Weights of a small GPT-style language model, trained from scratch on English Wikipedia.
Architecture: RMSNorm before each block, learned and rotary positions, no biases in attention or MLP, untied embeddings, normalized queries and keys, attention and MLP in parallel.
Each number is 128 + 24 x the weight over the matrix's rms, rounded and kept within 0 to 255. Layers, rows and columns count from 0.

# layer 9 MLP gate, 640x160, rms 0.132, rows 383-411, columns 80-159
[[ 80 136 167 138 111 178  80 104 119 109 140 148 144 149 176 116 145 132 133 191 126 142 145 120 149 129 131 119 127 120 108 124 159 142 149 151 118 139  89 132 148 112 105 157  94 151 171 117  97 129 154  97 125 106 135 106 120 139 151  81 119 123 151 147 152 111 129 119 112 128 130 105 141 123 155 122 172 127 115  91]
 [115 109 126 108 130 118 138 137 157 109 145 124 148 139 116 115 141 143 146 126 118 122 102 150 143 113 111 113 117 168 157 171 141 132 144 113 129 152 161 129 124  58 154 173 102 112  95 119 116 143 131 167 111 126 119 135 134 121 136  85 121 135 173 111 136  87 159 128 147 157 164 144 115 137  78 145 134 111 133  98]
 [141 102 169 168 154 115 173 133 134  86 152 124 116 121 133 109 121 131 145  93 138 131 161 169 137 156 165 112  94 143 119 110 139 164 130 150 148 146  66 101 129 137 165 125 156 116 128 104 130 139 123 108 120 135 102 124 102 137 145 148 148 121  89 168 118 133 125 120  78 115  92 132 151  91 124 110 118 128 147 140]
 [137 109 134 169 139 124 131 115 149 140 132 127 113 137 115 131 140 137  73 129 140 132  93  97 136 134 171 109 119  74 154 147 103 111 122 105 134 138 120 105 131 122  75 128 136 175 121 104 131 134 128 112 131 139 118 131 102 118 127 159 156 113 168 111 116 120 107  69 159 119 167 155 145 129 102 139 132 122 119  81]
 [ 99 105 149 136  84 131 154 139  88 155 111  75 143 128  98 111 117 135 122 121  68  99 139 170  98  77  90 116 125  98 141 112 155 119 120 153 152 124  93 156 112 114  88  89  84  82 118 160 159  88 172 174 139 111 134 123  88 119  84  87 104 119 105 117 168 114 117 128  95 139 141 161 104 119 140 120 106 121 139 130]
 [144 101 121 132 111 116  94 147  69 134  88 111 190 158 105 121 145 100 140 138 158 133 150 126 146 121 107 126 141 120 124 113 135 109 132 119 141 102 156 111 102 111 148 130 142 114 134 177 136 113 125 126 154 150 118 125  84 116 133 140 155 125 143 132 102 171 121 178 110 203 133 158 126 123 141 114 120 138 103 137]
 [140 140  83 151 128 130 164 165 120 144  98 133 123 113 135 128 131 177 115 149 123  87 120 101 104 119 118 131 117 149  94 145  79 130 107 127 143 123 149 121 103  83 143 156 141 163 123 158 119 111 131 137 112 143 141 118 145 125  93 100 131 138 110 143 119 160  87 110  93 142 117 107 136 138 138  83 148 136 138  93]
 [117 108 123 112 154 144 158 139 159 136 136 145 143 156 144 104 149  95 103 134 163 136 160 140 139 102 108 133 163 142 150 155 107 165 130 148 128 152 101 138  80 109 151 161 126 113 151 151 142 130 141 110 159 139 100 180 112 133 103 113 144 130 169 141  91 139 129 124 133 151  46 104 124 119 139 129 168  95 137  94]
 [148 137 114 111 140 123 138 113 149 130 108 138 131 154 130 119 122 106 162 120 139 149 135 155  62  92 144 108 142 135  82 146 112  91 107 116 118 124 128 189 141 153  90 133 101 121 147 129 104 157 106 106  75 145 145 108 142 133 101 152 106 131 113 163 131 164 136 129 129 153 194 122 135 134 122 140 146 120  94 111]
 [137 105 113 111  91 126 141 130 131 135 100 155 129 115 125  82 147 125  92  88  97 141 132 167  97  99  98 121 131 151 133 108 129 104 145 111  80 160 124 159 191 138 105 139 128 120  96 164 112 156 151 148 146 142 159 133 109 135 125 146 129 170  93 174 141 161 161  89 140 130 111 192 130  86 137 142 117 120  86 106]
 [153 134 150 141  93 123 128 142  70 129 154 121 123 123  69 104 128 139 131 136 119 108 142 126 118 141 145 126 115 110  81 132 163 110 139  96 101 145 120 112 138 127 153 122 110 178 121 110 133 138 130 125 129 121 137 134 109 119 105 146 122 102 134 140 125  93 133 122 116 127 102 129 143 146 110 139 137 127 127 131]
 [140 126 101 140 114 104 129 130 151 104 109 164 105 152 123 147 142 115 123 167  83 110  91 125 140  91 129 152 102 155 113 126  87 140  95 118 127 120 126 133 133  98 134 120 151 123 140 128 133  85 121 134 122 161  89 137 158 137 110 133 163 160 159  88 124 144  94 111  99 125 130 107 128 159 164 128  54 119 116 172]
 [103 112 144 112 136  84  98 149  98 114 153 138 144 131 150 108 126 177 155 165 128 111 181 124 152 138 147 124 123  93  88 138 154 143  75 126 144 141 160  99 144 119 111 134 121 113 104 100 125 160  91 149 105 146 110 134 111 161 113 122  92 134 135 146 139 141 123 145 136 167 105 128 156 100 125 146 143 150 100  83]
 [101  87 158 163 125 166 142  85 168 147  91 128 137 110 160 132 111 115  89 126 127 157 111 126 102  85 101 126  99 122 137 130 109 126 130 112 127 101 137 109 141 163 129 147  95 136 129 138  90 116 113 125 129 150 179 146 117 118 132 128 117 108 127 121 147 143  80 107 118 148 146 103 143 147 159 127 124 133 151 120]
 [ 80 142 133  98 178 141 130 167 148 121 183  85 137 125 132  86 140 121 112 136 144 107 183 168 147 118 100 116 137 191 158 107 163 157 106 149 106 102 109 137 100 126 161  75 147 152 134 108 123 147 136 104  87 118 130 106 134 156 119 118 121 128 101 118 114 116 127 126 125 143 105 102 111 140 100 123 119 182 145  94]
 [120 109 122  95  87 149 116 112 147 161 149 104 105 125 104 150 132 154  76 149  78 107 151 130  83 141 118 128 127 105 133 122 150 124 120 139 147 135 155 164 112 112 145 107 113 108 120  77 121 114 124 129 114 133 103 107 145 170 100 116  96 165 117 108  76 147 170  88 162 138 103 141 133 172 168 112 114 122  96 172]
 [142 106 104 119 161  95  96 121 142 138 145 159 143 139 124 118 129 114 165 146  85 129 164 133 108  92 146 147 128  99  65 121 147  93 163  81 155 134  97 102  90 153 105 140 126 132 126 123 117 105 175 171 114  87 109  68 105 159 112 111 147  99 106 150 126 137 130  97 124 107 134 119 115 175 106 138 172 126 161 166]
 [160  87 135 178  91 157 126  91 146 102 133  78 132 147 121 163 148  93  88 132 142 159 111  99  97 125 151 113 130 126 113 125 159 103  98 113 121 123 109 139 142 149 113 111 138 117 126 161 156 135 133 128 134 167 132 140 108 127 127 108 135 118 156 106 184 125 116  75  99 115  99 147 140 136  98 126 155 114 127 131]
 [195 107  89 126 135  89 118 133 144 116 153 142 160 117 138 131 134 129 123 127  75 144 133 158 133 140 108 110 129 138  87 128 140 157 141 153 112 118 130 133 136 117 134 144 139  93 104 120 126 142 128 115  76 131 189 135 114 108  94 143 111  97 101 132 123 149 121 126  83 118  88 159 130 176 125 132 126  83 145 101]
 [103 125 108 143 144 140 126 115 182 126  94 103 167 145 138 120 153  98 115 100 120 145  94 138 160 186 145 125  73 116  93 112 169 120  79 129 134 125 145 136 106 113 157 137 146 164 138 134 113 116 149 158 118 120 105 157 146 125 103 154 157 157 100 179 135 120 145 122 126 123 183 114 150 111 114 107 127 109 164 111]
 [135 131 101 120 120 203  86 129 138 116  89 146 117  98 122 148 158 156 123 151 145 136 168 114 113 142 159 126  84 129  75 144 121 156 185 116 144 154 160 128 130  92 177  88 123 123 142  93 117  93 155 160 168 142 132 145 130 151  95 121 108 135 126 138 108 152 111 141 112 162 105 126 126 127 116 145 133 121 140 159]
 [139 133  84 155  85 147 127 163 127 155 135  97 143 137 110 142 153 124 147 134 138 146 135 100 110  55  94  87 109 161 130 125 156 111 118  96 114 127 147 129 108 159 132 138 135 145 114 147  97 156 129  96 139 116 115 121 140 120  88 119 133 141 151 116  93 169 101  92 171 139 127 142 116 140 121 112 118 111 149 127]
 [111 158 123 123  90 144 146 141 122 128 114  98  99 137 135 122 168 137  94 128 113 115 119 146 107 108 157 156 127  75 152  95  86 123 125 127 169 120 126 112 143 133 115  96 169 113 117 154 119 138 126 136 143 120 134 128  73 154 130 101 114 128 111 141 120 108 136 116 119 126 121 127 139 124 133 112 118 141 163  92]
 [107 117 154 108 143 150 134  99 141 128 126  76 106 165 147  79 104 155 165 148 134 139 151 126 135  72 115 110  98 143 130 165 118 155 133 160 160 138 108 167 126 108 155 112 105  98 111 153 134 120 135 106 117  82 147 131 115 144 181  94 150 151 133  88 113 151  69  87 176 161 158 140 129 119  90 103 121  98 113  90]
 [136 136 121 130 111 115 133 145 130 150 112 144 102 112  86 117 152 144 161 135 136 137 131 144 108 127 150 128 127 149 172 182 150 107  77 125 133 128 151 133 145 116 146 133 121 121 132 126  97 133 119 139 124 118 124 124 152 134 107 150  87 119 133 137 140 149 133 136 118 137 132 129  78 129 147 115 138 127 136  83]
 [123 144 138  88 186 117 173  98 143 124 166 135  89 160  89 147 116 139 171 127 153 128 167 123 132 112 150 116  98 135 108 150 112  97 100 151 135  92 120 121 106 102 112  99 123 107 162 174 145 143 104 110 126 146 163 185  98  92 114 119 136 111 149 142 149  93  73 150 102 133 156 128 113 109 120 117 145  88 153 128]
 [115 105 114 129 139 142 108 146 128 129 124  85 110 153 130  90 173 118 117 152 175 110  68 141  99 140 160 104 137 133 129 101 118 149 166 123 136 197  72 140 122  99 138 123 110 137 134 126 150 131 166 129 153 122 143 118 107 140 109 125 100  97 157 109  98  82 120 141 133 174 142 155 120 152 112  64 141 145 149 171]
 [178 123 103 105 117 135 128 126 126 165  85 139 149 112  97 153  77 164  99 116 103 133 121 119 105 105 108  96  93 159 150  98 128  87  87 120 119 139 131 161 175  95 158  93 122 133 114 127 102 109 139 118 127 107 130 118  97 129 141  98 107 128 113  95 151 142 107 111 119 126 113 150  98 150 137 144 143 169  96 162]
 [116 130 110 135 119 139 112 147  92 105 123 146  92 135  93 151 118  94 126 116 119 119 103 115 176 131 110 101  82 121 123  89 158 180  76 110 136  98 162 117 183 123 183 128 137 122 101 151 115 115 107 141 121 128 165 123 125  77 137 101 148  98 109  86 143 104 138  94 137 118 148 141  91 154 116 120  99 131 161  96]]
# layer 9 MLP up, 640x160, rms 0.134, rows 383-410, columns 80-159
[[103 123 124 107 158  97 110 112 107 125 109 114 132 126 138 123 131  85  87 172 139 144 180 149 107 154 149 149 127 108 155 131 116 173 118 128 122 152 133 151 117 175 101 151 155 167 142 121 152 122 151 159 155 193 107 137  97 114 111 166 144 135 165 116 141 131 119 134 157 113 116 181 134 118 103 120 109 152 128  96]
 [ 86 143 149 145 146 134 145 125  99 131 100 130 119 107 161 125 123 141 137 126 140 120 136 146 144 159 135 104 118  79  86 126 125 127 151 113 174 123 116 147 129 168 108 100 133 140  87 163 170 109 139  95 147 130 143 101 131 136 132 131 117 104  93  75 134 162 121 143 144 147 123 174 113 146 146 125 131 162  91 131]
 [120  76 129  97 117  81 121 115 171 169 141 106 132 112 121 130 167 105 139 110 136 179 132 100 126 134 148 121 129 106 115 126 141 108  94 142 100 124 145 141 141 149  93 152  87 145 162  72 132 109 132 190  84  79 106 110 116 136  90 125 112 139 105 118 142 146 154 157 137 134 146 157 146 124 131 102 134 159 113 136]
 [138 132 162 159  84 119 149 119 154 160 149 111 136 119 104 135 138 125 119 130 110 140 114 104 161 171 143 124 130 132 126 126 159 172 111 156  95 107 163  75 105 152 135 117 127 116 126 115 112 165 119 129 116 122 141 138 108 134 122 107 126 149 128 150  98  85 135 114 106 111 153 166 115 161 137 167 141 124 104  84]
 [153 122 108 137 147 124 182 139 134 118  93 131 171 122 130  96 132  80 104 113 122 157 119 168  95 104 128 127 108 108 133 119 122 110 147 151 141 164 139 172 176 103 164 118 137 163 160 129 128 107 162 146 118 144 129 128 136 119 129 136 140 112 132 182 114 136 115 116 113 100 131 110 118 111 113 108 107 133 173 125]
 [145  77 115 138 118 112 122 130 114 123  57  93 155 152 183 131 156 110 141 113 162 115 141 163  94 135 137 115 125  74 123 171 110 126 138 149 125 128 163 115 142 188 149 153 131 135  82 107 112 102  94 119 109 145 125 129 132 159 162 125 104 142 129 131 106 128 119 142 100 111 100 142 120 131 136 147  95 151 135 110]
 [155 130 110 125 105 130 127 176 115  99 132 138 187  80 135 152 131 142 136 148 144 103 113 138  84 126 157 106 103 146 113 115 119 189 103  56 128 147 123 119 146 123 148 121 170 128 122 168 170 170 111 103  80 111 121  79 156 104 127 118 136 106 140 143 132 142 122 101 129 103 129 163 173 188 112  90 151 122 121 139]
 [102 135 137 113 141  95 141 108  84  91 114 125 169 104 158 125  98 125 118 147 123 160 119 150 117 109 129 119 144 118 117 104 132 138  83 138 106 116 101 134 157 138 143 154 114 137 107 170 139 130 104 184  81  89 153 119  90 151 166 157 122 117 112  84 151 122 134 155 126 118 149 136 143 132 131  90 115 173 144 135]
 [142 130 118 148 151 114 121 118 112 147 149 104 120 125 111 149 110 105 156 111 141 101  98  71 138 139 162 119 109 146 146 193 137  92  95 163 120 148  75 170 178 140 120 123 174 121 160 139  83 102 101  82  88 146  80 102 129 140 101 146 115 155 140 116 143 143 137 122  79 121 114 100 119 109 116 108 152 115 130 139]
 [136 116 145 150 146 124 161 117 125  95 134 157  88 142 115 107  38 156 105 117 134  93 153 107  98 113 121 129 109 147 163 108 111 165 122 145 107 128 122 139  81 125 156 169 146  87 173 112 148 129 106  76 177 153 132 124 150 121 147 133 134 105 115 116 147 146 136 162 128 147 117 164 135  71 142 146 134 148 100 138]
 [177 116 125 131  80 157 145 139 113 133 142 144 139  91 146 168 151 120 121 109  99  90 136 133  67 138 126 111 134 154  82 142 117 132 102 123 145  84 113  95 168 125 140 143 112 138  79  67 106 153 107 109 139 116 111  89  85 126 160 103 134 124 146 152 120 105 111 113 159 153 140  59 125 113 143 165 138 133 118 146]
 [119 106 132  99 128 142 124 133 113 135 132 150 172 140  94 121 117 105 163 102 131 122 125  85 107 143 162 131 114 137 102 119 130 190 130 113 103 129 136  68 117 114 168 132 145 159 114 145 131 115 148 154 116  77 166 152 145 124 123 115 117 154 128 110 134 121 115 128 124 160 111 189 120 132 129 109 130 128 164 136]
 [ 90 122 118 153  95 115 184 130  96 138 142  97 156  86 109 115  61  64 118  83  87 148 127 178 159 104 102 102 138 187 123 164 110 131 103 140 158 110 118 141 145 134 127 122 137 162 136 122 123 109 131 102 120 150 142 100 104 143 141  76 125 134 131 122 145 115 150 105 143  88 124 125 174 152 162 126 105 120 125 149]
 [171 114  59 134 142  93 154 126 129  90 143 166 134 148 116  93 112 175 134  99 119 119 133 127 133 105 173 174 103 138 143 119 144 141 128 138 153 150 156 125 146 107 156 137 117 121 130 121 112 160 132 173 136 144 109 120 138  79 123 119 153 174 127 131 140 154 161 106 110 110 111 128 123 135 126 193 162 112 150 153]
 [102 150 142 127 141 104 105 107 133 167 146 107  69 141 134 166 102 143 124 146 116 108 104 129 161  93 147 117 170 141 153 120 184 150 121 156  94 111 170 116 139 105  98 167 112 159 113 156 133 124 100 132 150 152 163 135 123 112 124 145 145  90 149 144 190 117 126 113 138 109 131 149 110 127 162  97 174 123 110 150]
 [ 85 116 125 132 168 115 119 149  75 107 146 113 121 143 145 142  78 117 154  94  87 115 140 139 123 154 109 119  86 148 132 150 141 114 137 150 113 109 137  97 154 139 145 197 159  91 144 111  78  85 140 152 161 129 133 111  98 143 150 154 109 156  96 135  80 124 138 143 117 158 130 134 167 165 121 103 103 103 167 121]
 [123  67 140 180 128 120 121 145 160 108 121 138 114 124 153 174  99 181 171 143 122 165 151 133 115 129 147 130 139 149 153 109 138 119 137 154 111 135 110 122 123  93 189 122 112 119 126 143 114 101 121  98 111 115 121 104 103 114  88 104 110 103 141  80 139 172 132 145 128 133  77 128 138 113 166 139 131 166 111 138]
 [119 138 117 135 113 158 149 154  81 116 121 148 160 111  98 146 148 138 172 108 150 120 117  83 115 129 196 139 122  93 140 134 119 129 161 143 100 146 125 114 137  91 132  95 128 121 152 133 100 142 151  89 105 135 131 131 149 109 190 126  78 130 185 128 116 161 112 133 145 102 162 111 132 122 156 105  95 104 169 141]
 [116  87 134 131 120 116  77 130 142 111 123 121 138  90 127 142 108 146 145 124 135  81 100  89 101  96 161 131 153 126 166 102 177 144 102 106  77 126 159 116 126  92 130  73 146 143 117 145  85 111 132 116 137 111  95 159 136 148  99 166 120 179  92 115  97 108 115 123 120 151 147 135 118 154 113 152 147 123 130  87]
 [ 92 149 101 148 134 164 164 117  96 139 121  88 101  79 125 116  87 156 104 106 124 137  95 140 112 129  86 157 140 151 123 166 114 118 165  94 150 116 105 134 131 133 152 124 103 110 162 151 141 133 119 123 161 152  95 163 116 153 106 138 161 142 137 124 114 137  85 110 100 134 137 140 122 104 157 141 139 131 142 165]
 [121 155 153 119 139  89 110 103 142 111 124 148 157 121 175 135 103 181 147 143 113 117 156 103 118 120 112 149 115 119 153 132 169 133 113 130 131 137 119 138 137 140 112 107 137  82 136 169 124 128 107 130  78  99 133 133 111 128 130 146 105 124 141  99  93 139 106 118 147  77 151 136 145 195 165 123 165 136 135  92]
 [ 84 127 179 125 158 117 132  95  96 163  91 134 105 111  98  68 152 143 132 148  80  78 129 124 160 103 116 132 114 134  83 128 124 141 116 139 112 133 110 134 151 102  84 145 156 101 134 127 151 117 116 112 147 169 129  89  94 166 124 152 160 162 126 157 116 151  78 131 112 121 141 115 103 140 132 127  93 118  92 131]
 [ 96 144 127 117 128 133 140 149 165  90 168 153 144 130 141 193  98 151 125 135 124 116 130 108 143 174 176  99 144 146 149 118 139 114 147 121  93 143 141 133  88 101 136 166 127 139 114 138 137 121 107 139 143 124  85 109 112  90 116 145 125 107 125 114 161  95  86 117 145 142 123  94 170 151 120 174 109 133 128 118]
 [146 127 113  91 120 144 136  91  83 130  80 139 149 133 135 111 125 118 135 133 142  89 164 132 175 127 123 120 111 154 154 165  90 169 135 110 118 206 135 133 183 194 128 154 149 100 104 167 121 140 115 142 175 140 139 117 126 161 148 138 106  93 137 139 177 172 153 116 172 119 131 165 140  86 129 120 136 164 129 113]
 [141 112 161 125 142  89 154 125  97 151  78 127 106 124 109 142 134 128 117 114 123 145 176 132 140 142 155 141 147 116 174 100  83 129  82 130  99 186 152 123 144 160 113 106 125 159 131 120 129 103 119 116 135 142  81  96 153 120  80 140 102 110 131 103 124 180 117 129 135 119 129 140 153 134 126 153 127  90 121 123]
 [143  91 174 150 133 118 158 144 143 132 118 166 139 121 141 125 128 157 109 151 123 118  94 131 111 107 152 132 166 143 131 147 124 146 148 151 149 120 141 114 146 122 111 148 164 151 177 177 124 113 127 132  93 164 131 131 131  98  95 176 139 144 140 149 101 128 163 137 145 155 176 141 154 143 133 138 122 129 165 132]
 [ 79  84 110 130 145 121 163 136 127  85  79 133 134 113 147 114 174 123 154 130 134 142  92 142 132 102  93 123 122 117 111 130 139 143  76 133 107 108  83 129 158 128 138 135 145 134 132  89 110 135 141 162 141  79 115 154 120 156 163 103 108 152 117 137 126 177 100 163 132 129 172 159 124 148 125 164 105  96 144 151]
 [134 121 132 135 141 136 153 117 121 147 129 120 130 125 118 106  67 142 150 179 123  93 137 104 124  98  94 161 145 115 125 163 139  98 156 100 145 156 163 158 122 108 113 114 106 151 149 125 152 178  98 162 104 120 144 183  92 124 151 159 136 134  95 122 145 152  81 101 168 154 145 128 103 106 177 111 115  99 111 139]]
# layer 9 MLP down (transposed), 640x160, rms 0.129, rows 383-410, columns 80-159
[[120 124 133 176 156 131 139  99 166 145  74 124 125 112 117 165 159 143 106 106 124 136 127 109  91 139 101 137 148 114  91 118 159 135 118 108 124  94 152 113 121 133 118 145 134 128 112 136 146 104 116 166 102 122 106 161 169 135  90 128 151 146 149 122 106 144 127 149 102 132 157 138 146  96 175 109 124 154 173 142]
 [144 105 146 109 109 119 124 118 128 157 103 178 109 106 102 109 146 130  82 105  75 154 131 104 133 140 104 135 119 189 138 116 137 113 103 158 142 142 139 134 114 149 117  95 184 140 137 132 129 161 111 111  85 135 125 120 143 158 104 103 118 108 136 113 155 139 141 116 170 101 124 142 115 142 170 160 116 146 147 127]
 [118 101 127 113 154 130 149 151 139 162 133 105 119 103 135 128 117 107 143 112 129 141 152 149 119 106 162 140 155 111 119 153 100 136 131 124 106 141 127 103 105 120  77 124 175 174 169 127  89 112 131 133  74 121 130 104 124 135 141 113 129 136  96 129 161 173 104 133 125 178 142 108 127 167 141 136 150 120  68 116]
 [147  91 115 139 138 127 130 124  86 122  96 159 126 119 116 137  92 142 137 117  87 155 142  95 114 128 120 141 124 117  98 158 140 180  91 109 169 161 156 126 142 157 135 149  93  85 142 116 137 108 112 148 124 121 111 119 129 136 114  80 160 128 114 108 140 110 165 190 159 135 106 180 131 135 158 158 156 120 149 116]
 [106 166  90 137 113 147 111 167 114 128 102 111 137 117 128 147 130 119 132 144 125 144 123 112 145 117 165 107 141 159 177 109 129 154 131 169 134 166  88 153 170 145 160 147 113 121 136 192 116 148  72 132 124 126 129 117 146 130 109 140 121 121 119 128  77 140  76 221 121 136 151 132 106 138 147 143 121 143 104 137]
 [113  70 126 110  99 131 135 123  88 155 131 104 115 112 100 129 124 106  98 135 106  95  96 113 123 119 131 101 140 123 109 140 136 122 148 116 147 117 129  95  77 136 108 145 139  84 125 173  94 128 104 125 133 147 166 144 136 128 133 137 126 113 117 134 109 145  96 106 104 115 159  95 158  97 121 142 135 174  92 121]
 [124 143 149 162 135 114 103 144 114 129 125 143 151  94 107 126 142 163 123  97 119 149 164 112 121 136  83  99 133  98  95 140 144 126 151 135 124 115 134 138  79 149 134 155 118  97 136 139  98 163 159 181 140 165 109 121 134 126  92 133 146 136 162 135 139 127  75 134 157 118 107 177 132 112 129 134 134 175 159 153]
 [ 90 127 101  85 145 120 119 126 122 127 150 141 184 124 153 110 160 104 170 148 117 143 159  97 123 111 144 178 126  85 125 120 145 150 166 118 171  83 118  99 138 136 125 142 139 142 117 131 138  99 160  81 138 153 182 134  99 144 121 158 139 124 114 152 145 124 106 125 163 106  85 131 126 127 137 147 114 144 141 162]
 [130 134 137 170 167 109 113  70  97 145 173  92  89  97 135 149 128 134 110 137 155 106 132 118 155 116 110 104 129 164 127  83  98 109 131 167 140 133 137  92 155 107  93 133 145 133 107 135 134 143 127 110 148 121 112 128 114 136 141 115 112 146 115 134 154  66 132 121 102 109 137 101 146 141  96 132 111 126 163 108]
 [123 106 141 128 135 146 137 122 125 140  89  99 131 124 118 126  99 144 157 104 136  95 123 148 103 155 115 117 149 163 122 144 103 112  94 109 202 129 123 150 115 126 118 133 131 116 144  90 101 114 152 104 106 119 133 116 152 110 155 109 135 122  89 109 152 147 108 132 132  80 115 184  69 102 132 136 143 111  90  58]
 [123 126 142 146 124 114 142 130 116 146 109 146 109 124 104 182 154 102 102 156  90 149 118 164 152 171 179 160 133 145 126 123 100  89 137 128 119 131 135  69 144 166 121 111 158 132 164 131 103 113  98 149  98 126  98 143 158 128 127 124 104 145 151 144 114 161 109 143 105 100 133 124 133 131 152 164 166 139 130 120]
 [125 135 122 123 112 122 171 158 171 136 142 159 114  96 125 132 136 113 150 100 124 131 146 111 122 153 121 113 108 129 137 189  96 184 167 137 136 133 152 106 151 144 146 129  96 149 132 125 168 148 120 121 127 143 106  88 175 164 123 131 156 115 151 110 146 149 160 119 133 143 112 113 112 132 152 104 131 135  85 138]
 [114 129 159 165  94 107 154 129 101 127 143 146 134 131 112 125 135 139 125 121 118 159 178 145  94 118 127 124 116 147 119 122 129  98 131 133 126 126  92 102 142 132  81 107 164 145 119 126  93 149 185 181 132 123  95 151 116 104 116 116 139 131 111 154 144 123 103 152 140  80 120 126 123 161 126  91 105 150 123 137]
 [107 160 150 155 115 168 145 161 115 127 172 156  87 146 172 145 144 128 135 108 106 121 133 108 131 109 154 167 154 158 136 128 122 152 151 144 121 110 139 115 101 143 117 104 149 135 137 131 108 133 141 130 147 154 135 161 145 109 121 163 122  59 111 143 135 161 188 128 120 140 116 145 139  99 117 136 136 120 113 165]
 [171 129 158 151 128 124 112 158  97 107 113 112 110  87  90 143 131 129 160 101  90  97 113 119 120 169 135 153 125 138 103 130 107 112 133 156 144 173 150 136 153 142 148 141 121 101 116 117  89 121 133 156 138 127  93 140 162 138 113 136 121 119  86  97 163 125 131 116 148 117 134 137  95 115 119 109 122  98 123 164]
 [ 84 119 127 120 187 142 105 167 153 141 165 137 140 132 151 128 138 103 135 121 154 143 171 104  75 112 122 145 114 114 161 162 107 105 107 100 110 172 144 117 168 116 144 128 141 155 115 140 116  79 107 154 170 100 122 123  85 154 196 179 120 147 127 105  92 139 136 130 102 131 128 110 128 134 130  95 133 176 144 144]
 [127 127 137 131 137 127 152 154 118 136 125 123 128 148 113 153 145 104 125 150 147 164  97  98 109 116 153 122 116  95 148 121 153 158 133 149 126 161 113 124 103  93 138 135 139 156 125 126 113 117 111 120 156 144 111  53  82 128 133 131 121 116 137 126 135 135 120 149 118 152  89 123 151 144  80  97 124 116 145 178]
 [153 121  99 141  91 181 143 136 140 101 142 129 147 146 140 132 147 102 135 107 107 100 132 151 151 122 161 108 174 107  94 124 141 139 115 143 173 149 126 137 142 127 124 192 112 138 180 178 121 178 129 147  97 123 124 151 133 159 136 152  93 128 147 124 131 178 118  79 134 142 117 150  93 106 158 117 133 150 119 111]
 [ 94 102 127  88  88 148 110 139  93 130 123 121 130 117 132 153 111 145 105 120 128 110 107  86 115 124 149 178  98 106 123 131 111 154 101 125 133 136 153 140 144  84 107 103 101 109 132 152 142 126 122 155 106  87 118 116 143 168 138 153 141 130  94 117 115 170 140 101 138 117 176 159 114 155 147 126 113 151 114 108]
 [149 132  71 144 125 153 119 134  78 118 128 139 118 188 121  98 128 134 135 159 164 123 114 132  89 125  95  97 105 141 130 123  97 148 173 100 118 113 139 124 122 109 178 116 121 123 140 142 117 121 128 136 115  99 103 146  93 109 135 112 110 143 107 104 144 111 130  97 155 140 130  96 120 143 110 121 173 157 164 157]
 [130  77 142 125 143 129 149 179  95 150 168 109 159 113 109 133 140 116 125  98 102 130 143 163 146 104  86 140 110 144 125  97 180 103 147 102 142 113 104 140 132 139 104 136 122 122 139 132 143  93 134 108 157 160 184 130 138 129 117 117 130 134 165 125 118 151 152 115 165 117 109 129 124 159 172 140  95 171 140 123]
 [127  98 144 187 143 145 148 195  93 147 132 101 140 121 129  99 126 178 130 148 150 108 151 128 145 123  76 120 106  67 119  96 159 133 151  72 136 172 147 155  95 134 148 116 142 149 131 146 137 129 129 151 136  99 117 135 139 118 149 119 139 127 120 117 136 156 121 128 121 144 145 134 139 131 140 127 134 124 149 166]
 [157 116 159 152 133 127 115 114 136 155 168 157 110  89 140  72 131 128 125 123 109 154 137  88 122 116 110 110 130 140  93 108 140  98 149 180 105 100 145  89  87 134 113 131 146 162 111 151 151 108 116 129  99 109 113 136  91 138 130 151 145 136 143 137 163 132 172  93 113 151 128 113 137 148 141  98  97 171 158 142]
 [104 111 147 154 133 171 130 102 159 126 156 130 146  93 108 144  63 110 159 149 134 122 147 129 125 111 151 127 125 112 121 135 109 157 132 149 122 121 109 106 190 155 105 123 150 147 138 173 149 136 143  97 119 154 105 127 167 134 156 133 154 106 133  89 145 165 158 147 142  96  96 155 110  64 125 137  75 114 145 147]
 [136 134 122 144 106 151 135 116 126 161 134 113 136 151 136 106 108 120  92 116 130 161 143 137 150 147 109  93 147 135 119 131 178 132 174  49 107 144 120 124 154 130 153 114 116 141 113 118 144 170 129  90 137 148 129 129 123 141  58 130 155 118 158 110 168 112 133 101  98 113  96 167 142 176 130 105 107 141 111 119]
 [119 122 151 127 149 116 113 145 107 122 142 159 169 126 161 155  92 132 115 122 123 127  95 163 128 109 169 117  98 112 141  79  90 126 151 135 145 110  89 148 137 139 151 121 148 167  92 150 115 159 119 150  88 124 131 123 156 145 121  78 126 142 137 115 122 155  97 160 132 146 130  90 137 144 168 114  99 121  94 143]
 [148 162 117 133 120  74 120 110 102 105 136 125 133 148  82  92 177 124 107  89 132 126 117 130 112 125 143  79 130  87 101 109 133 135 121 147 140 148 135  99 151 127 147 139 130 161  89 111 126 171 175 162 102  92 170  94 166 130 158 129 115 167 111  86 166 121 112 131 153  89 114 117 108 135 104 143 142 128 135 118]
 [114 121 133 142 141 152 146 153 136 136 157 108 109 180  89 133 130 119 154 163 140  97 101 144 113 118 134 133 122 114 127 167 138 122 154 107 111 134 158  51 113 142 158 147 133 129 129 112 117 132  84 172 152 125 151 138 139 107 149  92 155 112 133 125 156 134 150 127 122 113 200 117 165  94 145 120 109 140 103 153]]